Weights of a small transformer language model: 3356 steps.
Each number is 128 + 32 x the weight over its row's rms, rounded and kept within 0 to 255. Layers, rows and columns count from 0. The size above them is the row's rms in percent of the matrix's.

# layer 10 MLP down (transposed), 512x192, rms 0.0789, rows 454-499, columns 144-191
size [ 95  97 100  98 100  98  88  97  98 103  96 102 101  97  99 102 100 100 100  98  95 107 104 101  99  99  97 105 100 100  98 102 103 109 103 105 103 104  95  86 103  96 100  99  97  99]
[[110 155 164 137 134 124 145 127 144 144 176 124 117 161 127 102  93 166 121 107  77 133 120 123 117 212 111 145 102 120  83  74 124  91 143  61 126  83 119 102 148 157 148 119 125  90 122 100]
 [136 112 117 152 169 127  95 161 171  88 175  64 184 109 111 124 148 147 110 173 143 175  54 114 160 125  99  53  63 153 156  87 162 145 138 123 126 101 168  96 139  80 145 119 130 158 125 133]
 [114 160 155 146 102 129 108 148 144 148 226 154  75 121 127 138  95 128  80 166 143 152 142  87 155 131 184 159 169 166 123 136 154 126 128 148 118  85 156 155 168 140 128 128 104 131 109 183]
 [178 142 108  90  78 161 134 156 116 152  98 138 130 148 110  95  88 160 133 153 107 131 141 145  98 154 126 112 130 158 133 174 123 175 106 152  72 208 104  60 110 150 153  79 125 114 113 142]
 [133 127 108 154 128 113 166 101 103  72 111 107 119 145 119 148 151 153  69 158  94  90  95  90 205 109 150 162 151 156 146 158 180 150 126 136 109 179 152  90 156 147  99 162 135 167 109 100]
 [115 176  97 163 135 116 128 136 166 102 115  63 112 142 123 130 116 103  99 116 118  91  96 105 113 167 129 135 136 129 136 117 200 125 146  46 147 148 111 110 121  95 203  90 147 165 129 139]
 [111 154 125  76 114 192 170 114 112 165 112 152 134 101  72 108 133 113 166  85 129 137  96 117 130 111 123  94 139 103 159  95 139 167 147 173 116 163 160 168 122 212 124 145 103  87 113 110]
 [125 132 133 158 111  85 125 160 129 125  92 110  70 112 123  80 154 121 146 100 134 144 105 161 120 139 161 140  89  71 108 117 176 169 114 131 137 154  76 132 110 156 133 139  74 116 135 129]
 [115 156 139 152 130 163 105 100 122  98 171 161 152  41 112 113 112 125 157 151  67 105 160 121 100 125 110 134  85 165 145 128  44 141 174 189 110 129 145 100 144 165 135 172  74 140 143 144]
 [186 106 184 140 160 144 139 166  62 174 193 110 183 128 131 138 148 171 167 133 191 130 114 102 151 169  91 159  72 114 129 200 161 142 110 150  92 114 138 149 112 180  91 149 167 112  88 112]
 [117 115 109 134 162  82 160 165 129 189  82  86 185 172  89 109 128 154 125 130 157 135 186 125  70 146  95 140 149 163 152  97 123 153 145  56 159 166 152 208  74 179 140 209 116 129 182 113]
 [111 141  89 189 169 194  74 129 160 113 119 150  88  99 105 114 132 137 131 163 100 176  92 134 150  76  73 132  92 101 102 151  36 138 125 146 128  45  60 113 135 124 106 152 187 157 137 122]
 [146 109 141 119 167 115 149 178 128 129 159 127 182 111 148 149  69 158 106 153 133 130 114 166 168 155 144 179 198 126  96 140 102 146 125 147  93 165 152 117 133  96 104 178 139 154  40 146]
 [160 120  97  86 119 157 137  70 130 112 184 154  86  94 141 114 147 125 178  67 136 111  80 118 129  82 117 140 169 126 152 128 166 172  78 126  91 137 144 109 142 157 138 145 159 116  89 168]
 [154 134 125 192 151  63 112 191 133 205  76  94  87  62  83  92 147 136  99 153 169  88 117 159  94 107 117 162 171 128 117 112 142  88 168 203 116 143 137 184  92 150 105 113 168 112 217 177]
 [104 183 118 158 142 215  86  78 118 114 114 133 110 160 105 122  98  89 137 102 155 119 135 130 155 111 144 175 113 140  92 155 109 128 139 185 173 113 152 118  32 142 109 158 175 160 115 115]
 [101 177 139 121 156 128  84 118 113 128 125  80 135  75 106 150 124  48 118  64 128 116  98 156 138 129 145 102  42 120 125 139 108 159 225 122 109  91 122 167 123 133 160 117 106  92 182 104]
 [127 214  79  72 127 139  64 107 155 157 123 105 178 170 139 103  80  87 139 139 136 148  80 129 104 114 144 140  69 150 136 158 152 120 124 140 111 103 110 139 133 143 131 122  81  68 120  71]
 [108 139 151 132 144 109 138 179 149 137  94  99 163 175  87 120 152 117 130 153 152 128 122 170 107 133 189 166  78 152  97 171  71 106 128 201 135 145 157 144 171 105  80  84 181 129 104 118]
 [122 177  91 135 122 102 123  60  50 193 139 147 171 135 154 127 129 156 103  98  88 147 118 154 147  80 130 116 218  85 111 134 138 107 132 157 173 133 118 137 218 128 110 126 113 128  91 160]
 [ 74 174 144  68 152 139 152 139 145 190  81 195 122 110 133 133 150 191 155 162 105 112 134 148 172 145 145 194  55 100 150 144 106 136 112 123  73 136 119 152 110 147 116  95  85 136 160 136]
 [118 169 107 161 165 123  71 170 145  80 115 113 158  60 186 156 114 184 175 112 152 151 116  96 161 113 172 148  86  72 143 122 157  78 171 171 101 110 160 138  94 123 142 129  90 164 134  89]
 [101 132  92  79  87 101  58 134 101 113 103 138 122 135  93 135 100 190 102 149 132 148 131 155 112 111 110 126 145 135 181  88 170  80 107 125 122 126 113 101 134 128 131 102 197 103 107 139]
 [102 139 137 138 140 137 151 142 128 100 191 101 146  82 173  96 132  72 125 106 134 132 154 179  54 136 136 120   0 127 113 157 118 132 188 149 111 200 127  97 139 121 111 176 134 124 155 120]
 [102 126 205 128 129  87 161 136  95 168  91 101 141 110  99 102 117  96 118 151 108 175 145 155 106 131 166  88 107 120 103 152 119 130 153 112 126 117  98  96 156 185  77 184 154 101 108 147]
 [133 112 115 145 113 159 101  95 161 122 134  62  97 128 175 110  97 125 149  77 116  99 111 134  83 125 136 110  35 168 124 112 140 133 148 120 123 158 178 153 158 122 125 107 135 205 122 160]
 [129 157 132 126 114 160 144 123  66 137 153 103 109 133 110 113  96 188  83 116 122  90 112 105 129 105  91 130 137 125 134 120 123 145 160 138 181 146 136 145 120 141 123  79 129  94 155 132]
 [166 147 119  87 151 176 195 121  65 148  87 137 138 140 199 188  82 116  84 129 157 144 129 131 117 124 175  77 110 156 111 146 103 116 174 159 119 138 148 154 104 100  62 138 141  53  86 124]
 [171 193 113  92 115 127  95 100 154 122 170 120 173 155 157  93 117 102 126  96  93  67 149 179 111 116 114  96 119 103 157 133 178 185 124 114 183  90  48 108 135 112 141 100 161 128 140  86]
 [130  92  97  98 143 124 153 124  73 194 195 104 179  59 126 136 143 161 142  97 151 165 143 142 143 122 181  69  78 116 143  69  95 150 128 134 142 144 133 154 183 130 112 154 127 125 119 104]
 [117  70 105 144 130 119  98 156  94  95 116 137 152 156 146 184 111  75 159 133 113 133 126 118 130 136 177  99 145 138 117  71  94 204 169  89 146 114 177 130 167 192 158  74 175 133 143  92]
 [ 81 160 201 125 138 184 151 113  96 137 123 180 206 102  68 162 130 156 114 114  74 110 168 145 120 112 113 158 123 156 104 127 123 150 135 154 129  88 154 140 167  95  61 112 152 137 156 144]
 [ 66 183  96 135  87 117 164 103 158 142 132 127 142 101 134 109 110 100 143 174 147 101  99 120 130 106  95 114 164 162 114 184 115 172 179 124 155  87 115 187 142 194 118 149 151 173 173 124]
 [134  68 150 114 169  95 113  98 180 141 150 191 109 110 175  89 152 108  89 127 152  80 154 151 123 130  64  96 110 154 118 124 143 144  92 185 192 158 121  97 165 126 148 155 101 126 146 155]
 [143  89 150 113 149 142 137 142 147 125 109 126 167 180 169 163 165 120  76  59 140 106 194  96 138 137 157 132 118 127 124 152 153 164 134 159 106 165 140  52 159 118  49  81 117 111 194 176]
 [183 137 156 110 161 145 136 149  65 174  89 148 125 128 108  88 114 145  80 151 182 111 135 125  73 166 139 120  64  67  98 153 158 117  77  82 152 136 166 109 101 139 175 168 173 201  96 104]
 [116 100 122 122  68 132 116  69 176 129 139 122 164 121  77 136 160  80 156  67 166 170 167 112  66 136  97  77 120 144 178 176 135 160 154  84 138 132 112 162 152 165 131 114 171 111  98  68]
 [118 178 181 145 156 177 149 109 116  84 167 139 102 189 140 116 181 132 125  91 138 146 164 136 124  78 154 130 121 125 138 181 201 155  79 143 146 166 125 129 111  64 161 135 114  91 121 127]
 [144 173 184 144 155 158 125  99 176 139  95 116 101  86 119 108 139  96 175 126 117 188 117 117 116 164 149 141  96 130 114 107  22 151 117 131 129 104 174  99  83 164 136  89 139 174 145  79]
 [153 149 110 117 134 147 124 179 157 172 122 116 139 188 174 139 129 144 151 134 122 104 153 115 121 148 132 146  88 127 150 147  79 111 130 162 109 159 140 137 183 182 106  89 163 133  79  85]
 [162 154 141 129 105 128  93  63 118 173  96  76 141  89  81 182 120 139 122 104 146 124 106 129  98  86 123 122 111 131 172 108 150 194 109 196 141 153 193  67  87  80  66 119 134 146  89 156]
 [136 150 130 142 127 213  99 143 104 142 146  92 142  97  97 112 146 138 151 124 168 131 142 147 100 117 141 152  76 174 121 184 156 127 105 118 166 101 127 141 127 131  98  70 122 114 108 118]
 [157 163 154 111 152 111 148 117 133 122 115  80  86 148 167 167 125 176 120 134 173 112 137  65 104 112 128 199 136 141 139  90 114 143 107 143 167 183  92 169 181  73 161  88  93 150 152 174]
 [200 175  76 107 141 157 140 153 154 137 100 163 104 123 174 119 108 117 148 158 146 171 152 142 141 123 151  82 128 171 194 112 163 146 106  98 158 149 113  76 172  92 141 152  91 112 118 136]
 [150 129 138 112 180 125 136 124  83  97 159 115  95 211 153 168  50 134 143 148 118 117 134 145 126 129  84 130 154 142 140 159 126 162 106 155  38 155 167 119 129 128 119  45  95 130 113 195]
 [157  97 119 107 198 140  54 175  68 182  83 167 130 142 137 166  98 142 163 120 175  92 133  66 132 152 136 125  77 134 107 189 101  91 186 140 143 124 131  69 204 104 125 130 159 140 106 139]]
# layer 10 MLP gate, 512x192, rms 0.0855, rows 455-500, columns 144-191
size [104 100 102  98 104  95  96  99 107  94 103  97  91  97  98 105  98 101  95  95 104 103  98  98  95  96 109  99 102 100 101 100 107 106  99 100 103  99  99 102 103  99  91  98  94 104]
[[164 117 122 167 105 101 127  72 127 115 165 176 139 140  82 121 101 146  87 180  85 161 151 130 119 190 169 148 138 169 104  87 159 144 100 130 115 158 147 133 144 173 105  96  39 110 114 126]
 [110 143  92 110  98 148  97 154 147  99 186 127 104 125 113 165 164 150 123 137 107 105 138 114 124  88 127 109 150 150 155  99 153 127 192 114 106 127  87 113  93 138  88 141 142 146 119 124]
 [127 137 113  81 107 201 163 177 136 144 172 147 115 134 162 123 131 227 114 127  85  94 114 134 132 125 183  88 162 147 160 199 137 192 129  98 115 166  84  76 102 169 104 142 113 137 130 144]
 [115  68 113 107 192 164 128 118 109 143 133 120 155 179 101 160 109 158 102 161 109 110 140  90 102  81 153 107 134 190 108 164 165 153 159  80 102 117 119 125 145  73 112 101  70 159 139 142]
 [155  98 111  77 110 131 168 138 111 125 211 149 136  77 102 198 142 165  89 146  76 129 157 162 113 118 118  88 203 165 179 179 123 136 157 158 144 120 147  78 141 170  31 105 130 128 108 100]
 [148  98 148 119 152 177  75 186 148 144 101 145 106 150 108 145  88 162 189  99 174 137 160 101 155  97 103  98 149 124 175 143 151 135 193 161 198 193 141 140 121  89 157  97  90 147 123  62]
 [131  87  94 166 153 128 156  92  95 158  66 151 179 169 115  93 130 138 117 108 121 163  97  94 186 175 168 128 143 144 147 117 118 121 163 133 125 181 138 116 119 161 128 116 103 170 150 146]
 [ 67  77 122 148 153 166 123 209  84 136 169  75 137  99 151 156  91  57 125  51 148 155 163 147 138 142 148 134 115 183 107 145 172 161 141 142 138 146 142  82 110 138 104 119 183 167 122 106]
 [129  90 207 106 122 192 118 145 133 106 161 120 128  94 116 165 104 255  69 181 141  61 107 133 134 157 116 173 159 196 115 143 130 147 144 134  74 153  82  96 133 127 134 119  73  78  76  94]
 [136 146 101 152 126 110 131  59 147 113 140  94 198  79 126 101 145 124 114  78 137 154 129 116 143  75 162 159 128 116 122 119 129 105 148  96  65 157 176 115 130  69 153  89 100  59 110 113]
 [103  80 156 140 132 175 158 189 115  86 148  94  95 164 167 132 109 126 113 136 139 107 157 121 128 182  88  98 156 114 127 172 104 120  81  99 169 127 142 116 157 146  74 134 121 160 148 123]
 [ 91 170 130 133 136 126 133 133  72 195 141 125  64  87 166  74 133 152  83 149 166  89 103 112 116  97 130  99 194 125 109 147 139 148 175  76 100 113 101 117  97 148 108 129 128 118 124 125]
 [170 136 147  83 124 115 120  91 106 108 128 128 182  99  87  75 123 103 152 168 128 167 122 111 130 142  99 111 153 144 165 162 146  66  63 140 163 102 130  97 140 129  84 162  93 117 156 183]
 [160 102 137 118  81 139 118 151 137  81 160 150 144 134 152 174 142  69 136 162 154 111 133 112 174 124 124 160 183 124 119 136 108 143 174 121 122 130 160 111 147 108 178 158 119 117 156 206]
 [138  89 138  90 129 194 181 200 129 102 139 111 146 144 134 174  84 187  68 142 124 126 164 150 108 176 127 108 176  91 156 113 168 181  72 111 100  89 193 172  98 139 136 156 152 146 159 121]
 [ 86 137 124  74  83 158  79 149  74 147 144 148 135 151 142 201 158 193 107 108 125 167 138 180  60 142 149 131 154 188 105 105 159 127 120 137 177 120 110 161  55 161 106  96 125 130 128 122]
 [145  82 159 110 114 111 162 135 145 115 129 159 156 138 127 183 157 175 152  93 154 138 104 102 181 172 178 155 141 188 120 141  78 160 127 119 154 126 132 122 108 147 137 167 108 133 151 140]
 [109 117 154 126 154 125  96 141 150 109 132 109  79 134 105 103 184 134  80 148 185 135 190 105 152 112 184 145 123 191 186 101 106 116 125  98 149  98 103 164 107 115 169  83 144 102 134 150]
 [ 94 175 163  72 126 136 105  83  96 115 101 114 127 111 104 153 118 172 133 172 143 110  89 142 129 163 133 102 147 188 131 173 183 162 121 127 109  97 117  99 136  83 150 156 137 124  80 140]
 [158 103 153 154  79 177 121 157 101 171 106 132 128 131 111 180 145 204  96  71  76 136 143 114 163 168 157 146 148 113 122 145 119 180 139 111 150 175 104 108 104 142 141 128 120 143 127 108]
 [150 161 128 118  92  99  96 119 129  76 120 134  89 164  83 131  85 141 100  86  92  96 110 128 164 215  98  91 211  95  66 137 129 184 147 100 106 110  91 145 111 187 139 116 146 183 133 164]
 [179 108 150  92 135 136  96 167  56 137 168 138 139 164 154 149  74  66 123 135 117 157 150 100 111  98 154 108 161 159 147 113 172 169 200 129 103 143 103  93  48 140 177 111  59 152 153 119]
 [140 140 116 133 142 143 171 101 131 195 156 143  98 107 189  84 101 209  73 114 215  88  82 146 145 140  95 137 140  92 149 141 153 130 101 104  45 173  95 122 103 140 136 102 191 130 134 107]
 [120  87 113 115 125 179  90 144 157 123 125  93 151 153 129 171 136 146 123 115 132  93 132  56 185 137 133 148 154 127  92 168 123 219 107  91 158 120 130 107  87 131 135 110  86 160 144 166]
 [207  97 101 110 115 154 150 194  72 145 185 131 157 149 117 129 100 190  99 108 159 142 177 120 178 118 127 122 130 113 177 104 129 164 105 156 150 165  54 164 126 136 137 110  72  81 125 176]
 [123  49 146 155 109 114 157 148  80 112 139  91 153 126 129 118 116 144  94 130 123 117 167 124  96 203 112  80 158  85 132 138 111 124 139 157 137 122 123 164  76 154 122  90  82 107 100 142]
 [212  72 141 116 108 112 119 176  75  84 175 120 123  75 150 162 141 149 137 197 113 190 134 146  89 151 103  96 166 155  56  99 129 118 119  69 144 130 152 121 146 102  97  85  82 141 153 140]
 [162 175 116 143 137 135 137 174 134  77 128 130 136 106 187 201 112  68  77  48  99 124 127 160 107 110 135 127 155 189 112 129 166 156 117  96 125 130  76 124 147  72  87 164 121 137 167 130]
 [120 153 129 112 128 149  75 128  72  95 168 146 134 177 114  95  70 111  92 188 107 146 142 107 111 169 115 133 176 172 204 138 121 158 141 126 141 143 113 171 110 147  61 151 105 143 122 135]
 [180 126 111  73 146 162  93  95 140 174  88 100 105 123 135 176 110 160 108 109 107 148  97  84 101 124 123 147 157 129 114  76 121 159 132 112 128 100  93  70 111 110 183 184  99  78 150 122]
 [114  83 103 117 150 132 118 145  94 154 156 135 136  88 101 135 197 141 171 143 130 105 134 127  84 128 171  48 131 145  89 161 172 155 112  79 107 170 140 167 130 127 110 183 138 152 100  74]
 [118 102 177  90 167 114 126 168 122 115 142 172 130 171 123  91 136 162 138 119 115 146 141 121  85 191 159 155 170 167 138  93 171  49 141 162 108  82  87 149 144 132 108  99 131 188 133 157]
 [124 162  88  75 124 155 209 180  99 146 132  99 117 106 100 150 150 189 102  86  79 101 159 153 139 107 153  78 181 107  92 135 136 167 145 131  21 118  94  45  83 150 132 205 102  92 160 131]
 [140 147 112 142 161 139 172 177 154  81 110 112 158  88  81  56  96 160 121  98 109 128 153 141 178 134 141 125 137 109  79 120 176 129 121 135 144 163 121  86 207 179 105 134 107 112  77 140]
 [ 73 141 122 132 118 105 171  70 159 130  80 101 101 113 153 104  92 145  94 206 111 185 131 128 158 179 131 148 144 150 107  73 165 132 102 122 127 133  92 137  91 126 108 120  93 137 138 143]
 [239  94 100 174  68 150 137 163 102 116 181 127 211 117 111 123 172 136 158 142 101 149 155  73  92 199  98 132 188 165 137 104 182 132 175  91 159 119  90 120 112 120 157 138 110 118 150  89]
 [126 118 173 166 159  96 140 178 114 150 128 120  90 141 100 125 130 125  93 106  90  85 146 138 161 160 131 137 164 140 151 152 170 162 110 164 134 125  98 129  41  67 154 112  97  80 117 168]
 [153 121  83  84  72  96 180 178  94  85 146 122 126 127  77 150 127  92 118 156 147 104 141 128  87 123  66 135 144  93 129 143 122 246 120 142 113 118 100 146 184 127 117  96 168  58 111  58]
 [140 151  88 107 103 127 129 156 179 115  96 150  99 112  89 136  89 160 123 195 180  93 122 171 123  95 188 156 171  78 108 159 194 103 160 142  89 162 145 112 152 165 185 101 142 133  93  81]
 [120  97 141 128 101 119  98 150 110 196 133 175 158 154 160 103 141 145 111 122 122 139  82 109 136 101 173 119 165 132 153 141  92 184 115 105 122 124  88 106 134 183 132 105 172 127 166 138]
 [113  72  83 105  53 145 140 148  83 122 215 104 101 123  81 104 147 122 107 124 175 131 157  84 172 114 108 147 128 201 109 167 142 151  46 114 109 138 128 218 116 114 174 106 111 143  93 159]
 [ 84 149 185 118 104  79 148  91 121 139 162 126  83 111 116 137 170 131 108  98 191 120 120 103 123 151 148 145 127 136 160 174 151 141 106 135 180 160 131 119 137 130 128 109 107 138  73  93]
 [131  88 105  85 110 128 109 133 158 110 172  95 160 125 110  80 133 138 176 113 138  99 145 174 146 163 137 111 102 102 179  69  95 232 148 120 102 126 187 171  84 119 109  78 178 178  87 113]
 [108  85 179 130 144 137  99 111 102  90 103  95 136 196 101 135  68  98 106 176 105 104 156 169 152 173 109 152 135 137 181 130 185 110 102 107 109  82 166 144  93 103 161 112 123 158 168 158]
 [215  65 129 107 169 144  90  93 131 113 136 137 111  93 175 123 103 159 169 106 105 102 100 170 107 118  74 101 119 175  82 133 170 115 153  97 102 118 162  76 154 102  87 155 140 136  97 118]
 [148  98  72 124 121  96 118 187  85 118 156 136 135 102 184 113 140 175 134 135  98 174 107 175 103 110 100 127 146 147  96  87  90 104 132 148 134 185  82 131 137 133 122 177  86 115 119 141]]
# layer 10 MLP up, 512x192, rms 0.0837, rows 455-500, columns 144-191
size [ 98  97  88  96 106  88  98  97 102  98 100 102  96 103 104 104 100  97  96  94 104 102 100 100 100  97 103  98 100  95  97 104 105 103 102 103 101  93  92 101  99 102 100  97  99 101]
[[175 183 118 113  81  96 158 142 136 101 168 104  96 141 115  89 131  92 208 108 107 157 123 102 108  82 163 112 128 162 124 117 123 121 145 163  96 119 143 163 128 125 155 121 117 140 118  87]
 [135 131 133  85 129 142 194  91  72  94 117 144 102  76 148 103 106 141  94 116  76  85 101 155 150  73 116 158 122 140 116 102 127  75 125 163 134 113 136  69 118 162 122 159  76 122 123 127]
 [153  95 228 102  68 103  92 119  65  98 120 122 123 134 128 138 129  73 105 118 142 175 186 123 110 192 115 130 132 167 111 117 139 142  88 156 127 117  98 164 153 126 130  82 105  98 163 132]
 [157 200 138 100 134 144 147 184 189 143 192 176 122  96 128 147 178  94 126 170 163 141 143 101  78 185 112 139 134 104 129  69 106 106 165 148 101 114 103 129 111  47 174 129 147  91  91 123]
 [149 126 123  72 179 100 132 114 118 132 129 115  59 125 129 129 127 158 151  98 115  51  91 130 156 135 110  94 125 135 163 100 159 147 161 196  89 108 115 153 103  89 101  83 101 140 137 137]
 [140 111 124 140 178 153  71 129 120 113 129 161  98 196 142  82 111 168 126 172 155 134 112 133 103 103 125 138  77 150 100 168 160 149  77 106 116 126 125 184 112 190  77 184 131 172 106 185]
 [165  41 143 156 140 156  94  97 171 162 182  89 133 134 140 124 172 109 116 153 117 121 144 129 135 119 160 138 140 107 127 127 170 134 127 182 179 166  94 181  67 125 108  71 117 114 153 140]
 [ 99 109  94 138 122  81 137 131 112 113  87 158 138 147  84  96 128 106 148 107 162 138 122 110 137 165 198  93 130 109 122 155 164  95 144 172 117 145 153 129 166 102 118 135 170  93 136 138]
 [150  50 149 188 124 141  63 161 132  82 154 117 156  61  69 129 176 105 160 162 155  75  98 135 162 145 158 129 127  86  88  95 145 146 146  91  96 148  61 132 189 160 142 102  91 119 147 122]
 [172 136 139 117 138 149 125 108 163 108 134 127 120 106  99  93  87 143 105 103  83 119 130 154 158  95 125  63 163 192  66 160 156 123 158  52 140  88 140 136 173 134 136  82 149  98 152 174]
 [136 156 121 118 171 184  84 118 128 135 171 142  69 134 112  95 131 157 123 121 189 184 179 111 121 159 179 121  72 119 139  98 164 131 214  75  84  88 140 121 158 111 172 109 143 100  96 152]
 [138 122 149 129 142  80  91 145 102 107 107 171 143 213 158 147  88 173 138 161 100 138 143 194  99 138 107 121 123 127 145  87  96 122  62  55  85 116 135  74 113 164 121 119 111 148 126 134]
 [143  75 147 149 106 161 161  79 150 100  80 103 142 149 134 166  97 103 161 100 110 144 187 144 113 112 160 141 108 188 116 186  94 161 133 145 168  94 108 148 168 173 143 131  99 160 147 130]
 [118 127 119 147  72 128  70 135 162 157 174 108 207 115 127 154  95 114 124  85 169 110 129 167 126 155 137 134 100  97 111 141  90 135 111  77 125 137 137  99 101 122 135 107 129  94  65  89]
 [112  87 189 143 179 127 119  50 132  99 156 126 105 171 143 137 134 166  96 118 117 116 151 119 166 169 139 149 114 129 182 168 137 118 126 125  91 142 112 181 140 143 141 111 150 124 147 167]
 [121  93 116  82 124 139 115 126 151 184 140 138 150 112 100 162 122 146 129 157 154 174  96 131 111 186 171 123 104 117 121  81 101  94 168 180 139 102 100 128  84 145  54 112  89  81 211 133]
 [118 120 128 117 169 109 158 108 126 145  89  89 120 113 129 133 139 198 111 149 135  60  54  79 179 137 132 151  85 158  98 167 131 104 126 160  88  96 148 102 147 106 126  98 123 147 173 111]
 [129 180 160 147 170 106 143 124 196 111 113  79  62 110 130 101 113 208 147 138 140 115 134 158 101 107 128 160 129 106  91 149  97 185 154 113 119 147 110 108 101  79 178 147  83 111 142 141]
 [104 114 152 115 107 104  98 155  90 158 117 122  75 123 171 156 210 157  85 134 114  98 174 115  96 189 156 119 170 159 127 124 141 167 100 109 143 125 107 122  85 116 182  87 181 100 114  87]
 [174 124 172 138  99 191 103  96  83 138 137  85 109 141 190 142 128  98 153 123 124 165 157  78 111 171 146 149 124  78 107  78 164 165 131 129 137  78 128 118 102 189 158 117 112 133 116 151]
 [109 117 105 135  88 116 155 147  89 110 154 167 131 179  81 116 135 152 152 143  65 116 115 110 133  75 151 151 142 147 147  99  50 129 163  75 136 108 152 115 128 139  63 118 130 189 134 124]
 [129 110 106  98 155 137 113  95 114 120 140 158  85  94  86 112 104 165 150 165 146 106  93 186 129 150  87 127 139 118 203 107 102 182  80 151 133 145 119 183 143  22 134  91 120 144  79  83]
 [134 156 189 134 163 101 126 105 127 139 146  89 137  65 150 145 161  96  94 138 137 149 115 129 173 169  92 157 134  70 136 160 139 135  91 104 145 150 141 149 139 146  69 132 104 140 143 125]
 [189 184 137  97 110 141 149 141 169 151 120  79 101  55 137 168 161 193 136 108 123 178 144 131  99 106  80 186  94  88 164 152 111  84 131  82 146 144 149 225 127 130 105  80 153 106 208  99]
 [209 121 138 176 142 156 119  96 106 143 186 169 128 142 111  89 155 109 163 123 115 132 156 164 110  86 153 131  91 123 149  81 112 142 141 152 170 102 108 158 154 141 110 107 132 133 144 124]
 [114 131 124 118 127 161 192  84 123 130 129 150 166 142 135 116 145 116 142 106  56 138 140 158 116  78 118 132 119 116 144 133 158  95  86 194 124  97 110 129  46 147 112 151 216  86 132 132]
 [ 96  90 120 138  89 130 162  85 167  64 105 175 160 109 118  92  84  96 139  93 142 150 211 187  71  68  84 114 158 148 157 168 144 143 158 113 171 159 137 136 107 122 162 126 169 126 102 149]
 [180 140 136 102 116 154 149 182 142  95 113 111 112 153 115 125 103 162  92 200 149 189 176 171 167 134 112 172 155 144  86 137 207 100 128 121 184 138  89 128  98 152 125 191 114 125 107 149]
 [119 124 165 105 141  97  93 132 115 130  88  81 106 174 163  66  91 117 133 122 175 137 147 129 122 104 101 128 133  89 176 115  98  84 121 104 172 153 131 105 168 131 150 175  95 181  75 127]
 [124 122 135 124 156 159 188 123 144  94 151 212 137  87 133  47 121  99 115 103 113 103 111 151 183 168 154 204 109  73 121 152  78 139  97 129 121 122 143 126 121 151 125 158 102 124 171 169]
 [ 54  80 131 122  38 201  97  61 133  87  47 125 166 172  99  73 155 122 114 150 149 188 109 167 119 145 179 124 121 138 144 118 120 164 161  37 147 124 127 135 134 136 124 153 176 152 147 130]
 [130 135 127 116 100 161  83  69 114 149 156 101 145  88  62 143  90 167 155 102 186  33 220  95  42  94 141 109 116 147  74  90 117 125 143 102 109 137 109 131 176 163 118 155  57 137 124 140]
 [124 157 113 104  91 110 190 119 141 123 140 155 133 144 190 101 135 161  98 158 133  66 174 117  95 100 156 133 142 130 126 173 175 140 127 123 125 152 125 133 172  69 184 177  92  95 113 122]
 [143 176  33 136 126 113 135 182  75 119 172  95 207 107  88 179 184 136 100 141  95  84 110 146 175 139 139  90 134  97  97 133 131 115  95 150 142 147 149 172 158 103 106 101 136 175 148 173]
 [162 191 128  99  91 135 120 166 165  80 103 164 165 134 148 153 137 121 118  94  94  76 173  84 112 113 141 121 146 135 147 160 193 105 181 118 137 154 117 149 131  73  92 130 112  91  96  51]
 [162 132 128 153 199 157 163 143 155 215 120 129 129 155 118  99 111  98 116 133 150 204 149 173 120 123 166 154 105 113 128 192 167 178 108 154 175 128 137 127 125 126 113 122 159  88 123 172]
 [ 74 110 100 110 119 141 159 140 129 119  32 135 133 131 145 128 129 122 157 108 174 135 153 148 143 150 132 153 128 130 141 156 184 170 126 203  80  94 168  99 138 124 130 168 118 152 165 166]
 [148  65 127 154 145 137 134 153  73 126  89 168 142  85 112 131 136 161  92  85 146 133 117  88 163 142 102 111 115 149 100 148 131 112 168 107 197 184 129  84 163 153  87 115 131  98  80 145]
 [132  97 148  98 174  94 157 112 142  94 130 120  84 105 139  95 105 151 153 112 128  93 117  97 123 131 135  88 121 121 113 179 170 122 131 185 101 157 109 149 112 136 153 193  99 172 178 122]
 [174  88 114 156 101 122 105 121 162 155 134  83 124  90 211 117 113 120 159 126 142  89 142 145  50 119 181 136 146 159 181  71 128 112 140 122 138 156  83 142 113 192 119 125 165 144 169  81]
 [ 95  58  80  97 179 122 139 110 129 127  77 143 137 108 153 118 143 113 159 160 144 121 115 131  60 137 180  80 123 129 117  97 103 151 128 153 186 156 110 179 135 124 124 153 125 115 112 142]
 [ 96 123  69 116 109  95 147  96 142 126 116 177  84 156 151 112 115 173 169  97  87 142 177 127  93 108 145 188 124 161  76  34 137 173 133 116 148 181 109 139 119  97 166 106  92 137  94 167]
 [100  65 115 126  95 133  71 128  86 130 124 178 126 136 131 137  96  90  96 110 137 126 156 126  58 150 117 108 139 101  55 132 133  92 112  99 102  75 126  78  98 134 129  69 183 134 113 158]
 [ 52 142 114 129 143 146 105 111  93 134 151  89 158 152 129 178 131 142  70 171 146 177 154  87 119  78 137 128 140 118  95 122 118  97  90 163  94 144 154 137  80 164 115 120 156  87 164 110]
 [119 131  70  91  96 108 147 126 134  75 157 149  79  78 123 133 106 141 154  90 160 115 114  86 142  82  93 149 134  94 164 123 154  74 130 120 151 137  99 183 146 187 100 101 162 120 116  83]
 [ 89 124 129 138 146 133 108 150 100 114 130 126 127  99 103 116 111 135 159 141  87  89 102  98 137 160 161 126 136 129 114  74 113  73 110 163 142  56 102 124 161 108  65 112  73  98 138  91]]